Part of a small language model's weights.
Size: width 160, 8.14M parameters.
Architecture: LayerNorm before each block, rotary positions, biases on query, key and value, tied embeddings, capped logits.
Each number is 50 + 15 x the weight over the matrix's rms, rounded and kept within 0 to 99. Layers, rows and columns count from 0.

# layer 8 attention value, 160x160, rms 0.197, rows 141-159, columns 0-159
42 46 71 52 60 45 28 71 45 56 13 74 72 37 40 37 58 18 49 36 77 39 37 34 50 56 72 41 34 58 50 56 76 37 50 35 47 55 56 54 56 58 46 51 40 46 37 49 35 41 33 83 32 05 38 67 49 39 36 50 71 73 32 39 86 57 40 49 43 58 37 63 38 46 62 53 65 57 37 51 48 88 36 83 60 49 53 34 39 52 40 47 63 37 28 45 43 54 56 46 61 32 50 72 47 53 77 53 36 41 42 48 60 63 64 48 24 57 66 50 53 38 70 52 51 52 45 37 42 57 73 59 27 63 33 54 54 37 42 61 63 27 66 17 37 61 55 77 56 79 34 59 48 74 55 44 52 57 36 63
46 35 59 58 92 45 75 16 66 29 20 63 46 35 48 36 49 37 56 50 79 48 54 74 47 47 43 84 17 69 67 49 73 64 54 69 52 49 31 69 59 43 73 46 54 42 57 52 40 16 51 67 30 61 60 32 44 77 82 35 62 42 63 64 57 66 37 56 26 59 60 55 39 35 39 50 43 53 53 41 53 45 72 33 51 66 64 28 52 79 43 73 32 50 45 63 35 52 27 45 27 28 53 54 35 51 29 62 52 28 55 59 51 42 49 27 59 27 44 46 50 50 78 49 40 65 46 36 43 42 74 49 50 55 46 24 58 45 49 63 36 45 44 42 49 50 49 55 27 00 35 96 49 41 39 43 44 68 51 56
37 64 47 48 52 50 30 49 57 49 31 54 76 45 33 29 45 53 59 31 47 81 27 19 58 58 23 70 42 55 42 48 48 45 47 54 61 41 44 36 75 43 55 53 68 55 51 42 43 36 33 54 48 52 71 38 60 32 36 62 32 47 64 55 57 32 47 32 56 26 41 46 37 52 59 65 60 50 37 33 52 42 54 65 29 49 51 56 43 77 61 64 78 75 26 35 64 54 71 25 22 55 36 54 36 36 51 43 61 54 52 46 22 42 37 70 41 71 53 52 22 64 36 28 58 29 40 39 49 72 46 50 33 40 64 72 78 47 77 60 53 66 41 67 57 56 57 40 42 69 53 66 50 69 26 45 44 61 47 66
38 62 36 53 28 49 39 23 50 73 39 74 71 17 29 51 40 27 63 20 26 32 49 67 37 54 63 34 69 53 57 73 61 30 60 78 41 45 43 50 34 58 51 39 61 65 72 28 70 46 40 42 60 62 42 49 57 61 31 44 47 26 48 46 68 51 39 55 40 80 54 30 29 57 30 37 33 41 56 64 27 58 31 32 42 42 47 69 50 25 59 44 56 67 47 31 65 30 56 30 52 63 34 60 63 45 30 60 82 39 52 63 45 47 77 58 54 39 48 61 58 71 43 78 57 59 28 46 36 39 50 65 60 59 73 65 49 52 73 57 66 31 50 21 45 41 49 49 83 76 67 60 84 73 56 46 44 39 14 67
47 43 54 52 58 74 88 53 47 51 62 79 74 17 36 44 44 51 37 46 34 59 34 56 55 58 52 12 40 48 44 45 46 49 72 62 28 36 65 62 25 64 68 61 05 29 50 57 44 54 58 48 49 60 55 55 56 76 57 42 55 43 67 64 64 59 47 56 16 51 51 51 44 21 63 50 75 40 49 56 59 39 53 42 55 55 56 46 58 40 27 26 35 69 56 52 46 61 42 62 25 50 55 40 30 44 51 64 21 82 44 74 51 62 44 55 37 43 57 64 46 56 58 67 47 45 42 70 46 40 61 35 75 45 35 52 72 37 41 57 38 45 41 45 55 73 53 63 50 64 57 77 69 64 45 35 74 48 61 59
20 44 35 72 60 67 38 49 47 44 27 68 27 24 58 71 79 71 59 51 53 23 59 51 53 32 46 44 50 37 43 53 42 40 38 43 31 43 40 63 72 59 31 65 57 23 49 58 33 47 50 51 48 39 73 40 40 53 60 52 50 72 46 47 65 50 33 63 66 34 36 57 76 62 49 28 56 35 62 52 39 81 63 82 56 45 12 48 38 32 39 35 69 54 31 38 52 50 44 62 75 56 57 65 44 51 60 38 15 62 37 73 71 48 56 52 72 29 49 23 70 55 37 70 61 50 45 40 71 71 65 54 73 42 52 72 64 40 53 38 56 43 33 60 43 70 46 18 41 43 56 25 37 73 35 33 59 56 60 34
44 71 63 39 31 58 46 69 47 34 47 79 22 55 50 53 40 49 59 72 60 55 61 55 77 24 38 44 67 64 55 57 58 48 63 48 72 68 50 18 33 62 45 32 61 27 39 67 29 67 42 60 70 55 41 29 70 42 38 35 48 73 52 50 31 56 48 59 32 25 69 62 37 25 23 45 33 66 49 45 44 14 39 56 83 44 34 49 50 70 73 76 54 56 45 56 66 60 75 36 59 53 59 47 47 73 49 62 54 53 48 67 65 33 72 79 55 39 40 47 58 31 60 61 37 54 53 40 27 36 36 27 54 28 49 34 28 38 53 55 61 42 61 57 56 30 17 45 23 40 55 63 61 44 69 50 40 57 51 64
43 47 65 45 54 61 74 31 48 31 41 44 66 55 40 72 57 88 66 41 54 55 52 56 57 50 74 40 46 66 59 45 38 39 22 49 60 60 67 50 46 23 57 42 17 63 48 55 48 36 55 44 22 36 35 56 50 65 51 52 47 34 58 27 58 64 57 51 61 53 36 50 53 85 45 21 37 54 46 17 22 38 45 85 40 59 51 58 57 83 70 20 67 68 60 46 58 52 82 32 25 56 51 54 59 49 64 56 19 49 16 65 71 51 35 81 71 47 55 46 85 48 40 79 40 59 66 66 40 45 42 60 46 73 54 38 55 31 65 58 74 54 45 41 59 46 59 44 36 57 28 35 46 52 79 45 22 59 34 35
75 69 70 50 65 40 56 47 45 48 53 63 50 33 39 50 59 55 60 52 25 36 34 58 62 46 38 65 45 25 29 70 71 58 51 81 58 15 77 54 50 50 32 43 21 50 65 45 56 33 47 75 56 71 53 28 31 31 59 45 55 51 42 27 61 53 65 48 79 58 48 77 19 45 45 37 35 67 52 80 52 37 43 26 67 42 60 67 28 43 48 37 52 49 62 33 61 56 54 31 36 31 46 31 41 48 46 49 49 39 64 44 27 56 18 73 80 48 26 30 54 38 48 51 45 60 49 42 73 69 55 79 46 38 46 49 27 59 55 54 58 80 48 45 53 75 54 50 77 19 54 36 21 58 49 73 60 67 52 88
46 31 71 62 36 50 41 49 70 38 35 66 70 49 33 29 22 56 32 56 14 54 58 40 72 15 42 67 15 53 80 62 64 38 47 35 65 74 32 27 50 70 62 44 35 43 45 65 36 38 43 49 42 51 72 52 30 78 68 65 66 40 30 61 65 62 46 68 62 60 52 54 42 62 71 56 58 46 54 34 44 45 58 22 43 44 34 56 71 27 37 69 58 47 52 55 66 61 62 21 42 20 56 62 53 35 57 52 61 54 43 56 13 50 61 53 59 50 49 60 63 40 51 70 55 45 50 40 55 44 32 52 25 47 34 77 81 44 37 51 32 55 27 43 38 55 64 50 60 38 17 78 40 55 59 34 74 58 68 39
56 38 47 72 44 31 62 28 44 36 90 59 44 31 11 43 73 65 81 41 53 50 44 41 45 54 63 21 42 54 49 54 41 51 55 48 69 46 60 51 16 76 44 49 63 35 57 30 63 57 23 65 68 79 51 41 35 48 50 34 77 79 47 55 49 31 40 74 45 57 73 40 47 55 45 55 50 45 38 38 72 26 43 68 54 45 69 58 43 48 85 53 63 04 48 69 44 61 57 45 13 58 49 34 30 45 20 54 65 52 41 46 54 05 39 53 70 71 66 56 71 29 40 53 60 50 57 74 43 76 42 41 21 49 25 63 71 40 55 54 59 39 53 52 63 70 56 39 61 36 39 39 22 55 55 54 45 37 43 26
44 50 43 09 53 44 52 37 79 49 00 64 72 57 35 36 51 51 29 40 59 54 52 48 56 62 52 37 51 53 77 72 39 53 53 54 32 31 03 67 40 55 41 75 38 35 38 74 25 53 39 41 48 69 54 43 48 57 55 81 35 71 70 23 48 61 52 55 47 37 66 69 53 54 29 59 62 70 65 49 43 64 54 64 48 65 68 40 37 48 65 52 62 52 43 79 61 44 39 54 40 79 30 32 54 44 54 44 43 39 67 39 50 20 58 48 66 60 61 67 30 61 48 50 29 36 34 64 47 70 45 66 52 47 51 44 25 81 52 60 30 53 53 63 40 40 26 28 55 46 54 35 51 26 67 56 53 49 39 46
77 30 69 43 67 52 85 46 63 71 49 60 15 69 26 53 48 61 83 54 57 13 53 43 73 48 40 42 25 59 45 35 34 49 48 54 42 50 45 53 56 51 38 55 29 57 33 48 64 61 18 34 80 41 54 64 45 46 52 39 51 68 15 34 52 47 32 56 48 59 62 52 45 48 28 51 66 62 55 52 53 44 68 44 64 35 32 39 49 44 43 62 53 57 74 30 48 32 28 26 58 62 51 33 31 23 30 43 49 36 73 25 70 63 62 57 33 45 57 32 26 44 62 70 58 67 46 56 35 29 45 26 51 52 80 48 43 43 45 69 63 64 67 49 57 79 56 60 44 53 59 80 51 57 52 61 35 57 73 67
53 32 58 40 41 47 87 61 75 50 33 21 39 72 51 70 34 36 66 50 66 51 50 74 58 57 39 33 51 56 42 51 43 64 46 36 56 47 47 53 39 49 49 73 50 63 62 61 48 62 70 55 79 58 63 58 60 41 50 55 27 41 33 62 60 34 35 66 40 62 51 33 52 45 54 56 59 61 47 73 45 63 83 58 61 38 58 49 37 68 46 30 25 65 28 38 43 33 58 33 63 40 27 65 22 48 49 56 47 39 32 27 41 37 63 48 55 31 73 30 73 43 29 69 21 57 45 20 49 48 43 58 50 32 59 22 47 12 66 35 64 70 44 70 40 57 44 52 52 34 42 41 41 64 59 53 67 65 51 43
36 79 28 28 33 72 59 45 54 59 63 70 65 92 14 42 76 30 62 47 53 51 67 49 47 27 37 26 55 39 57 64 64 47 36 44 21 58 29 59 65 51 74 25 50 62 68 53 51 44 52 51 72 67 43 41 76 62 42 40 55 55 40 40 28 39 52 76 39 53 60 80 52 28 48 55 46 65 63 54 41 44 61 41 30 61 48 23 39 27 49 62 31 58 59 45 53 45 47 37 34 54 68 87 41 32 28 50 45 37 45 51 72 37 34 52 62 55 45 43 32 52 38 67 51 63 61 64 58 51 66 67 77 61 46 33 66 61 54 53 70 56 58 22 48 29 54 36 58 45 45 39 46 30 59 45 72 26 71 32
48 45 87 67 40 62 06 37 51 57 21 40 40 50 48 51 64 41 68 65 41 64 56 46 32 59 49 44 42 64 46 52 66 37 38 30 59 50 53 35 51 50 52 71 53 44 43 48 66 43 57 60 52 34 39 57 61 42 45 63 69 34 45 27 47 36 61 27 18 54 88 55 52 57 39 36 45 47 34 67 66 47 52 35 52 79 57 61 39 68 61 72 57 67 57 47 23 36 41 74 57 50 35 18 39 26 38 42 73 42 74 50 30 36 27 43 48 35 26 64 55 79 37 51 70 55 46 58 45 32 51 46 49 58 64 52 74 39 54 43 44 47 40 64 34 83 43 31 66 46 47 56 46 79 53 54 67 40 58 69
48 62 64 58 32 60 85 14 56 40 47 41 11 74 49 58 36 64 45 48 48 36 69 49 43 57 50 54 74 39 20 32 42 43 69 48 28 34 13 39 60 63 47 58 62 32 70 43 50 62 74 82 46 34 55 41 29 48 47 63 48 27 41 70 66 56 51 57 43 43 51 60 69 39 57 68 38 55 68 80 60 36 62 25 44 74 42 58 44 43 12 56 95 61 45 26 32 62 58 72 42 32 49 51 63 57 52 53 34 49 43 48 23 39 54 53 31 41 44 31 43 49 24 69 34 50 53 67 52 73 25 67 57 51 42 59 35 77 54 59 16 37 70 56 30 52 39 48 55 73 44 63 52 55 89 42 26 52 39 62
30 54 57 50 52 54 53 36 45 17 59 71 36 42 56 46 45 66 43 40 79 42 37 59 43 56 67 42 68 55 73 69 34 54 44 28 24 49 48 63 45 65 33 15 40 56 46 70 50 49 55 73 48 50 71 60 61 51 52 42 33 35 69 55 52 53 46 67 48 46 60 30 78 61 53 48 45 59 26 50 85 57 43 27 61 48 20 65 49 53 55 38 56 50 40 48 49 57 51 67 38 60 64 70 77 18 30 62 37 32 44 41 46 57 63 43 12 62 52 49 46 73 62 35 45 76 66 68 52 40 52 16 50 49 58 28 42 41 48 58 47 54 31 36 68 71 65 05 40 65 52 40 45 55 44 52 75 53 53 45
65 43 55 38 62 45 42 45 34 59 36 47 33 23 50 72 45 50 50 55 68 99 48 73 65 48 79 67 48 68 25 51 41 48 37 61 34 44 49 29 62 25 62 56 48 61 53 38 52 48 51 70 69 61 80 50 26 37 72 45 42 26 40 26 57 63 57 51 44 29 55 34 47 50 48 49 46 35 52 45 72 39 38 49 36 65 60 75 73 27 19 44 43 70 59 46 22 59 63 31 39 70 42 77 61 64 46 51 47 55 64 41 60 87 52 35 65 49 44 50 44 36 27 75 52 36 48 38 53 59 50 44 47 67 37 64 54 84 30 37 45 48 62 39 53 29 64 44 50 53 34 47 37 52 36 37 72 35 62 80
# layer 8 attention output (transposed), 160x160, rms 0.159, rows 141-159, columns 0-159
73 53 23 44 37 38 53 50 63 53 40 59 34 67 27 74 40 56 66 56 54 48 46 48 33 62 46 64 42 56 36 61 28 71 45 79 49 40 83 51 59 46 54 28 44 61 61 66 55 35 49 46 31 64 34 44 34 11 37 60 61 52 42 35 72 53 52 37 60 66 65 41 62 48 42 64 55 53 76 60 54 24 51 41 72 32 63 61 39 66 45 45 44 35 46 68 46 49 45 44 39 78 57 44 53 42 38 47 36 41 60 49 72 59 45 58 64 40 68 30 69 52 45 69 57 44 40 73 57 37 43 38 28 59 58 50 39 45 63 60 51 52 53 63 60 44 56 36 36 49 44 19 25 38 63 55 58 27 44 48
32 56 68 60 61 48 54 46 50 62 58 42 67 55 51 37 41 65 47 52 57 50 46 52 32 49 34 77 39 60 61 32 61 49 68 68 73 55 50 52 42 62 58 54 65 34 44 60 47 61 68 52 45 58 22 55 18 76 58 58 65 42 48 51 43 79 40 43 66 43 45 19 58 62 42 48 54 60 63 60 44 55 37 35 43 38 40 46 37 45 38 39 79 64 35 39 70 38 54 43 61 39 26 57 39 72 63 54 42 62 56 68 68 68 65 66 27 72 50 33 43 66 49 43 59 29 37 55 29 38 33 34 55 41 43 39 37 14 37 63 61 48 48 60 42 32 48 56 49 40 53 63 42 15 75 39 53 51 60 26
38 24 39 51 35 39 78 57 38 46 51 34 45 36 52 45 46 46 24 49 56 44 77 62 49 50 59 46 36 63 54 51 48 54 47 81 44 52 68 28 42 32 67 40 50 55 76 26 55 68 59 45 53 51 57 59 44 76 43 55 53 46 43 61 58 45 60 46 48 56 57 49 50 66 49 44 50 49 44 30 61 36 45 41 67 49 64 52 53 41 37 58 57 46 63 70 42 47 48 58 47 67 39 21 52 35 56 75 45 52 38 65 46 37 63 27 35 64 46 59 67 69 48 49 56 58 35 49 44 51 39 64 60 41 41 66 53 52 51 39 26 33 31 63 75 47 65 51 62 49 43 28 38 70 57 39 61 62 38 30
54 52 74 68 62 29 62 34 48 70 54 38 38 33 49 92 34 64 31 39 53 40 38 66 39 45 48 48 68 62 61 53 56 48 59 55 41 34 61 49 50 86 48 68 18 56 44 40 53 32 42 58 53 32 47 56 52 48 49 77 55 25 34 38 42 28 62 45 25 25 72 45 56 78 58 43 65 41 40 42 29 61 52 66 55 44 61 61 67 62 49 69 44 44 46 50 50 46 31 50 49 54 23 43 46 33 43 45 57 58 57 42 64 61 57 52 55 64 24 42 46 45 47 65 50 61 51 54 58 51 40 69 39 33 50 53 34 62 62 58 44 26 50 40 38 53 61 44 69 63 55 40 54 37 65 49 73 24 43 66
42 37 50 70 60 28 39 48 53 51 48 44 63 61 33 64 52 43 51 45 41 64 54 67 43 43 52 32 63 44 46 51 75 61 39 41 48 44 33 34 36 67 38 41 74 49 48 55 53 57 51 42 45 45 63 57 52 52 42 57 72 36 62 59 48 50 46 54 75 38 49 50 62 82 74 64 53 55 58 46 50 42 61 28 65 50 55 43 38 67 64 47 48 25 70 53 71 55 62 35 58 49 50 43 42 45 47 41 83 51 58 54 43 50 61 53 52 36 74 38 24 49 33 34 39 37 20 75 35 26 66 53 54 57 55 41 67 41 46 44 40 53 62 58 37 56 48 41 57 43 30 45 57 56 44 35 44 45 47 42
61 49 47 12 41 51 61 50 57 39 41 38 71 76 54 58 41 59 53 61 56 62 60 69 33 49 54 25 42 20 53 59 36 77 64 47 49 66 26 65 48 13 73 56 33 28 49 63 70 32 33 46 53 50 62 47 39 53 53 55 56 40 36 41 40 53 55 29 59 52 61 53 36 27 71 58 27 56 59 37 76 54 60 40 63 49 64 72 53 44 39 38 47 30 62 56 54 23 52 68 59 26 44 47 61 45 59 38 53 73 55 53 55 34 18 68 63 65 42 55 53 33 41 31 48 52 37 61 49 42 47 50 46 41 50 53 66 50 39 42 44 58 41 59 42 55 33 60 56 43 63 29 55 68 65 56 73 70 48 57
32 60 58 70 35 35 49 48 64 56 29 56 48 56 52 51 53 50 56 38 55 14 27 52 56 50 57 60 61 49 44 64 45 49 44 58 29 47 56 85 52 40 30 54 68 56 61 74 54 30 38 35 84 59 32 47 41 55 72 41 40 47 57 55 70 52 42 44 22 55 37 53 46 47 52 37 76 59 46 61 44 39 59 61 52 26 61 58 52 25 37 51 47 62 74 15 83 70 52 67 72 52 53 48 71 55 70 67 49 22 47 63 52 57 23 69 83 50 65 66 44 68 44 45 52 44 53 03 41 30 59 55 54 49 48 51 38 47 54 20 46 29 62 32 38 42 40 48 48 38 57 42 46 93 44 51 41 44 47 23
73 42 44 33 68 33 46 45 51 29 35 47 49 56 48 32 46 44 62 70 54 43 50 43 41 38 67 42 31 60 75 55 65 72 50 24 48 68 63 41 59 30 42 63 42 27 51 63 46 61 44 52 65 43 54 32 32 42 35 60 18 37 59 63 34 41 78 30 47 68 41 49 42 60 45 53 41 64 61 28 34 78 39 39 45 63 70 49 42 52 65 73 47 50 56 52 58 69 60 67 46 29 57 71 46 54 32 69 43 78 51 54 47 33 68 46 52 43 40 54 45 70 54 55 54 57 24 35 51 54 32 37 41 53 65 48 35 50 45 48 56 50 54 46 48 61 51 45 50 69 30 53 44 68 55 53 43 30 57 79
17 15 43 50 26 51 46 59 35 55 55 28 80 48 48 69 50 61 45 61 53 59 44 33 33 47 57 68 59 64 70 70 57 64 55 35 69 73 58 41 56 61 30 44 36 44 28 49 45 47 69 79 40 51 35 48 60 57 60 20 48 57 55 57 43 25 67 43 36 64 34 60 38 50 44 63 39 30 59 54 57 60 58 58 51 37 37 24 45 39 59 33 58 30 43 44 36 68 55 49 49 61 55 47 61 43 48 55 42 66 43 40 80 54 50 28 57 60 42 46 62 37 51 50 70 53 56 34 58 47 64 36 41 65 50 52 67 49 73 47 51 42 42 53 28 46 41 37 61 33 48 72 77 68 53 59 66 49 43 26
49 53 52 58 48 46 33 59 45 57 38 74 43 52 56 51 67 70 37 36 82 24 49 47 34 69 48 55 30 43 53 45 44 52 34 69 65 72 45 56 46 52 61 46 52 56 48 65 58 25 51 51 28 39 52 55 58 59 41 38 34 56 51 49 55 32 42 45 25 63 61 47 67 69 69 52 54 34 43 41 42 53 43 34 59 55 56 56 37 54 62 62 39 45 62 41 52 25 64 36 62 44 58 70 56 51 61 42 39 55 59 68 64 51 67 59 46 43 35 59 56 52 61 63 31 46 35 59 65 52 52 44 40 55 50 40 56 75 22 45 31 43 53 51 38 49 24 39 50 43 45 33 66 50 69 51 33 60 55 43
34 40 44 56 43 38 53 56 56 42 61 54 57 39 46 58 64 42 44 38 46 44 28 49 35 64 52 56 45 48 53 58 36 43 57 05 83 73 23 28 53 58 65 63 41 36 64 50 31 51 36 46 41 24 52 54 45 51 21 25 59 31 52 45 64 55 43 52 34 78 66 45 47 59 41 45 52 51 46 49 71 60 49 55 66 54 59 99 53 44 44 52 47 45 31 53 57 62 65 25 29 47 48 40 78 62 37 50 58 66 46 71 43 74 61 72 47 42 53 51 57 52 52 51 51 50 32 37 75 45 54 57 52 21 73 85 60 25 53 60 63 46 52 26 35 52 49 41 31 69 26 62 47 85 61 28 51 55 48 43
43 45 60 35 32 52 64 29 41 71 31 30 40 59 35 60 44 60 58 32 77 36 77 59 61 57 58 74 37 76 51 37 59 38 64 32 53 42 40 53 46 46 51 78 41 71 53 72 36 51 41 45 56 63 39 63 73 42 64 51 46 52 48 59 55 79 37 36 44 46 53 52 31 43 76 58 59 60 41 27 52 50 41 69 39 37 53 50 38 50 31 64 90 32 35 75 54 35 66 30 46 48 56 74 40 41 39 38 68 52 35 61 37 52 62 26 54 46 54 51 46 42 53 59 50 51 29 42 33 44 33 68 44 59 66 42 38 59 30 58 72 43 73 56 14 57 54 42 48 45 62 47 37 57 45 46 60 37 60 42
30 39 41 61 58 61 62 24 29 42 67 45 56 73 64 45 51 39 38 52 65 75 38 64 56 53 61 53 39 21 46 61 60 41 58 64 40 51 55 73 52 32 32 32 33 52 70 50 36 59 27 44 70 46 46 63 59 52 42 38 79 39 46 65 60 40 44 74 34 40 35 58 57 59 64 56 35 51 37 49 56 51 38 39 53 29 62 42 45 60 67 48 68 77 50 30 51 65 51 55 55 80 36 42 40 54 57 44 54 56 33 49 53 53 47 50 48 46 63 54 48 54 67 49 56 43 56 64 58 43 76 49 31 43 41 41 59 53 59 52 53 26 35 49 45 00 33 23 56 68 63 39 71 33 55 52 49 43 51 56
47 64 69 44 31 45 56 56 44 35 48 72 71 40 43 47 46 26 57 30 58 40 41 65 62 41 38 24 50 56 68 60 43 42 35 47 37 69 63 67 73 48 54 46 23 56 43 53 14 73 47 57 52 41 32 38 46 54 31 43 52 43 46 47 47 64 52 64 70 32 50 47 38 56 63 45 32 43 36 46 42 37 48 51 18 44 37 54 50 66 55 45 39 59 52 41 38 51 46 51 73 82 52 54 49 57 56 37 55 42 47 51 64 41 72 44 47 78 47 38 54 71 41 38 59 53 85 62 46 25 58 54 53 43 61 53 69 65 40 41 47 45 47 48 43 53 43 56 60 46 56 66 41 55 48 34 33 56 99 70
61 57 59 52 51 75 69 21 38 43 43 48 09 49 34 49 56 45 45 33 40 53 54 66 46 50 54 62 52 34 55 49 65 57 48 60 50 51 34 66 52 68 41 58 44 59 71 69 45 50 55 52 39 16 62 42 45 61 52 52 47 43 48 71 46 49 23 42 52 52 40 60 30 43 66 63 46 29 33 57 45 40 53 68 49 35 59 64 56 49 60 31 41 56 41 29 70 40 78 69 36 53 46 15 37 66 70 52 67 64 39 55 49 47 56 48 51 37 49 36 51 46 52 60 51 70 28 43 49 75 54 44 47 67 64 40 53 59 33 73 48 53 22 43 55 59 52 47 52 43 58 70 47 45 77 30 42 41 43 53
44 34 54 19 51 56 42 46 51 56 39 22 44 73 48 53 37 52 53 46 53 47 22 49 70 21 43 50 52 41 41 53 06 60 26 62 51 41 84 48 33 56 52 51 74 65 32 61 63 48 54 52 49 64 55 59 54 53 44 43 64 42 50 57 57 56 59 52 56 37 46 40 41 59 71 55 62 76 58 57 49 48 49 66 31 43 44 51 75 55 53 64 57 64 54 48 50 45 57 37 43 54 49 28 55 44 39 56 45 67 43 57 52 42 66 46 36 65 42 38 50 29 58 66 60 33 66 31 63 51 55 53 58 41 60 47 39 51 54 48 67 48 39 44 49 18 46 68 57 55 56 53 54 39 40 56 39 72 25 61
50 45 53 45 42 43 69 56 62 43 53 46 51 53 55 46 63 44 36 44 58 53 49 38 71 31 51 68 53 37 31 70 60 83 20 59 46 70 54 44 55 44 77 59 23 36 48 54 50 49 45 56 42 79 45 35 51 45 52 42 54 49 49 64 61 40 61 41 46 23 78 50 53 38 40 28 31 48 30 39 62 68 56 50 61 46 24 31 71 56 45 40 39 47 53 47 57 45 48 24 67 64 53 56 45 32 55 46 60 55 64 43 33 80 57 38 63 34 23 60 52 44 54 37 55 47 36 40 53 39 60 36 68 57 57 60 17 46 39 57 42 31 55 65 74 47 57 37 62 54 66 75 45 36 54 64 58 54 66 53
51 50 52 50 74 50 46 66 44 44 69 32 43 67 47 64 47 37 56 50 63 44 64 42 52 50 54 70 64 74 65 29 54 36 28 42 50 32 44 47 51 58 50 53 51 35 53 41 61 64 17 70 47 30 49 52 38 38 62 70 79 65 54 53 47 53 24 53 56 46 60 38 67 75 63 49 53 45 39 31 48 51 61 25 55 40 50 65 74 62 33 25 38 59 52 52 66 45 73 55 35 44 43 58 37 43 60 51 55 63 51 53 55 34 35 64 64 49 41 39 58 38 56 40 41 30 60 41 39 44 31 70 41 74 23 64 29 56 55 30 51 86 24 39 32 43 40 59 60 54 63 51 61 53 66 61 06 57 46 39
39 31 37 51 61 38 72 53 45 35 65 25 57 59 54 32 52 71 36 77 53 48 36 55 50 59 31 55 29 65 77 52 22 49 47 59 71 84 29 66 42 72 63 72 44 40 55 61 59 61 46 30 42 59 50 48 33 38 35 45 62 46 58 50 35 65 49 48 68 56 46 39 64 39 37 74 66 12 45 71 46 70 45 77 51 56 30 37 58 56 66 59 38 49 31 61 42 46 59 57 45 38 51 34 65 49 45 54 61 44 44 37 20 09 67 30 66 29 47 36 52 57 66 55 34 44 49 54 36 27 53 70 53 49 31 52 49 64 49 38 40 49 44 46 60 53 57 53 52 58 59 35 46 57 52 63 74 44 67 41
# layer 8 MLP up, 1280x160, rms 0.279, rows 0-2, columns 0-159
55 51 27 61 23 26 41 58 44 31 45 84 50 57 71 25 68 43 43 45 63 59 56 50 58 31 54 44 52 51 23 38 79 49 50 62 77 30 34 45 39 54 31 53 53 50 61 55 56 56 62 37 49 53 57 35 54 50 37 50 28 14 70 20 27 39 33 49 46 67 77 67 52 69 60 38 40 48 40 70 54 60 37 52 43 37 27 78 35 50 95 49 25 54 55 41 51 64 56 83 46 31 43 42 57 44 55 69 23 46 65 36 60 54 52 46 44 45 51 54 35 60 49 38 69 55 71 40 56 74 66 33 62 49 32 54 47 71 34 45 57 36 61 84 39 50 66 44 25 63 69 64 65 71 61 75 35 46 44 59
44 54 78 71 50 40 55 43 39 56 40 81 38 42 57 53 39 60 84 24 40 54 42 63 54 61 18 43 22 40 32 43 64 60 58 65 37 29 49 35 51 57 38 41 69 69 41 39 44 51 25 32 53 71 69 31 46 73 46 60 71 52 41 60 50 78 10 42 69 60 93 54 60 60 53 52 44 51 77 53 09 43 51 44 46 39 69 42 58 44 58 54 34 55 83 53 75 25 34 36 48 53 44 71 74 41 45 47 67 50 46 46 35 20 34 30 73 54 19 66 49 37 25 31 54 38 47 27 42 73 80 35 11 34 32 77 79 46 66 33 22 29 47 62 41 45 41 58 46 51 41 71 50 55 76 50 39 38 82 60
02 64 66 47 34 30 43 72 42 52 45 42 44 39 13 36 32 69 59 52 68 51 45 45 47 27 64 59 43 33 30 63 68 56 53 63 26 71 99 25 48 78 34 43 78 30 64 33 41 65 57 63 56 46 36 32 38 66 57 75 82 36 66 78 54 48 35 74 58 00 57 54 40 61 51 50 41 44 48 47 52 68 43 52 50 24 56 47 60 57 54 34 29 95 52 30 49 47 24 56 63 52 45 62 31 81 56 48 36 42 51 62 28 48 40 16 67 54 32 39 44 53 47 66 70 54 51 69 55 58 58 52 64 44 50 44 47 50 42 53 50 55 60 34 44 45 40 46 51 49 58 29 86 38 47 40 50 65 43 49
# layer 8 MLP down (transposed), 1280x160, rms 0.101, rows 0-2, columns 0-159
50 40 79 45 65 49 32 10 35 61 56 44 70 61 47 53 28 36 52 76 23 56 60 55 49 44 38 70 59 39 74 55 65 70 41 55 51 31 32 53 40 57 24 54 56 58 73 47 36 45 56 48 68 59 37 55 25 27 57 57 52 74 30 74 33 35 55 63 31 48 51 51 65 33 46 48 61 67 40 79 50 45 49 57 38 37 43 30 33 51 81 47 54 31 78 31 79 43 66 26 40 55 55 40 47 48 35 30 55 38 30 62 56 43 57 38 68 52 48 62 67 69 75 71 45 50 55 83 51 50 57 55 44 55 47 28 03 24 58 72 31 61 31 41 76 42 44 75 58 35 47 61 52 42 34 72 37 77 61 45
91 37 73 85 20 48 54 50 12 18 64 74 51 51 39 68 45 46 50 70 57 50 49 51 35 63 62 39 37 05 42 50 59 80 76 73 60 32 65 55 71 87 36 29 35 64 49 65 35 42 45 24 54 37 56 35 64 19 39 20 28 69 46 52 40 42 54 63 56 68 54 38 59 44 56 45 42 58 61 69 36 43 41 11 20 40 67 55 73 22 35 87 52 52 43 35 35 55 85 49 57 53 44 67 23 45 40 38 73 66 44 26 53 59 51 57 58 58 55 47 44 41 25 45 80 54 54 63 20 28 56 20 83 65 30 99 66 40 57 22 65 26 75 57 26 40 30 62 65 36 39 54 69 44 53 37 46 62 40 66
40 67 70 53 71 47 60 45 54 61 53 41 57 60 19 39 62 79 19 85 56 40 52 44 61 60 14 64 33 61 85 60 70 52 92 34 61 46 62 28 56 20 65 56 33 63 27 01 59 35 59 59 28 33 53 37 86 68 41 72 20 33 42 49 32 50 40 47 50 41 36 36 48 64 66 44 52 31 06 55 33 64 46 50 64 51 58 52 73 83 48 53 24 79 49 74 40 49 31 34 54 40 68 55 32 50 59 61 63 54 33 49 37 51 59 34 29 52 14 61 76 25 34 56 32 65 39 58 60 61 71 77 49 27 31 46 51 55 65 57 70 35 61 50 34 57 49 12 26 79 53 57 72 60 52 40 64 45 42 56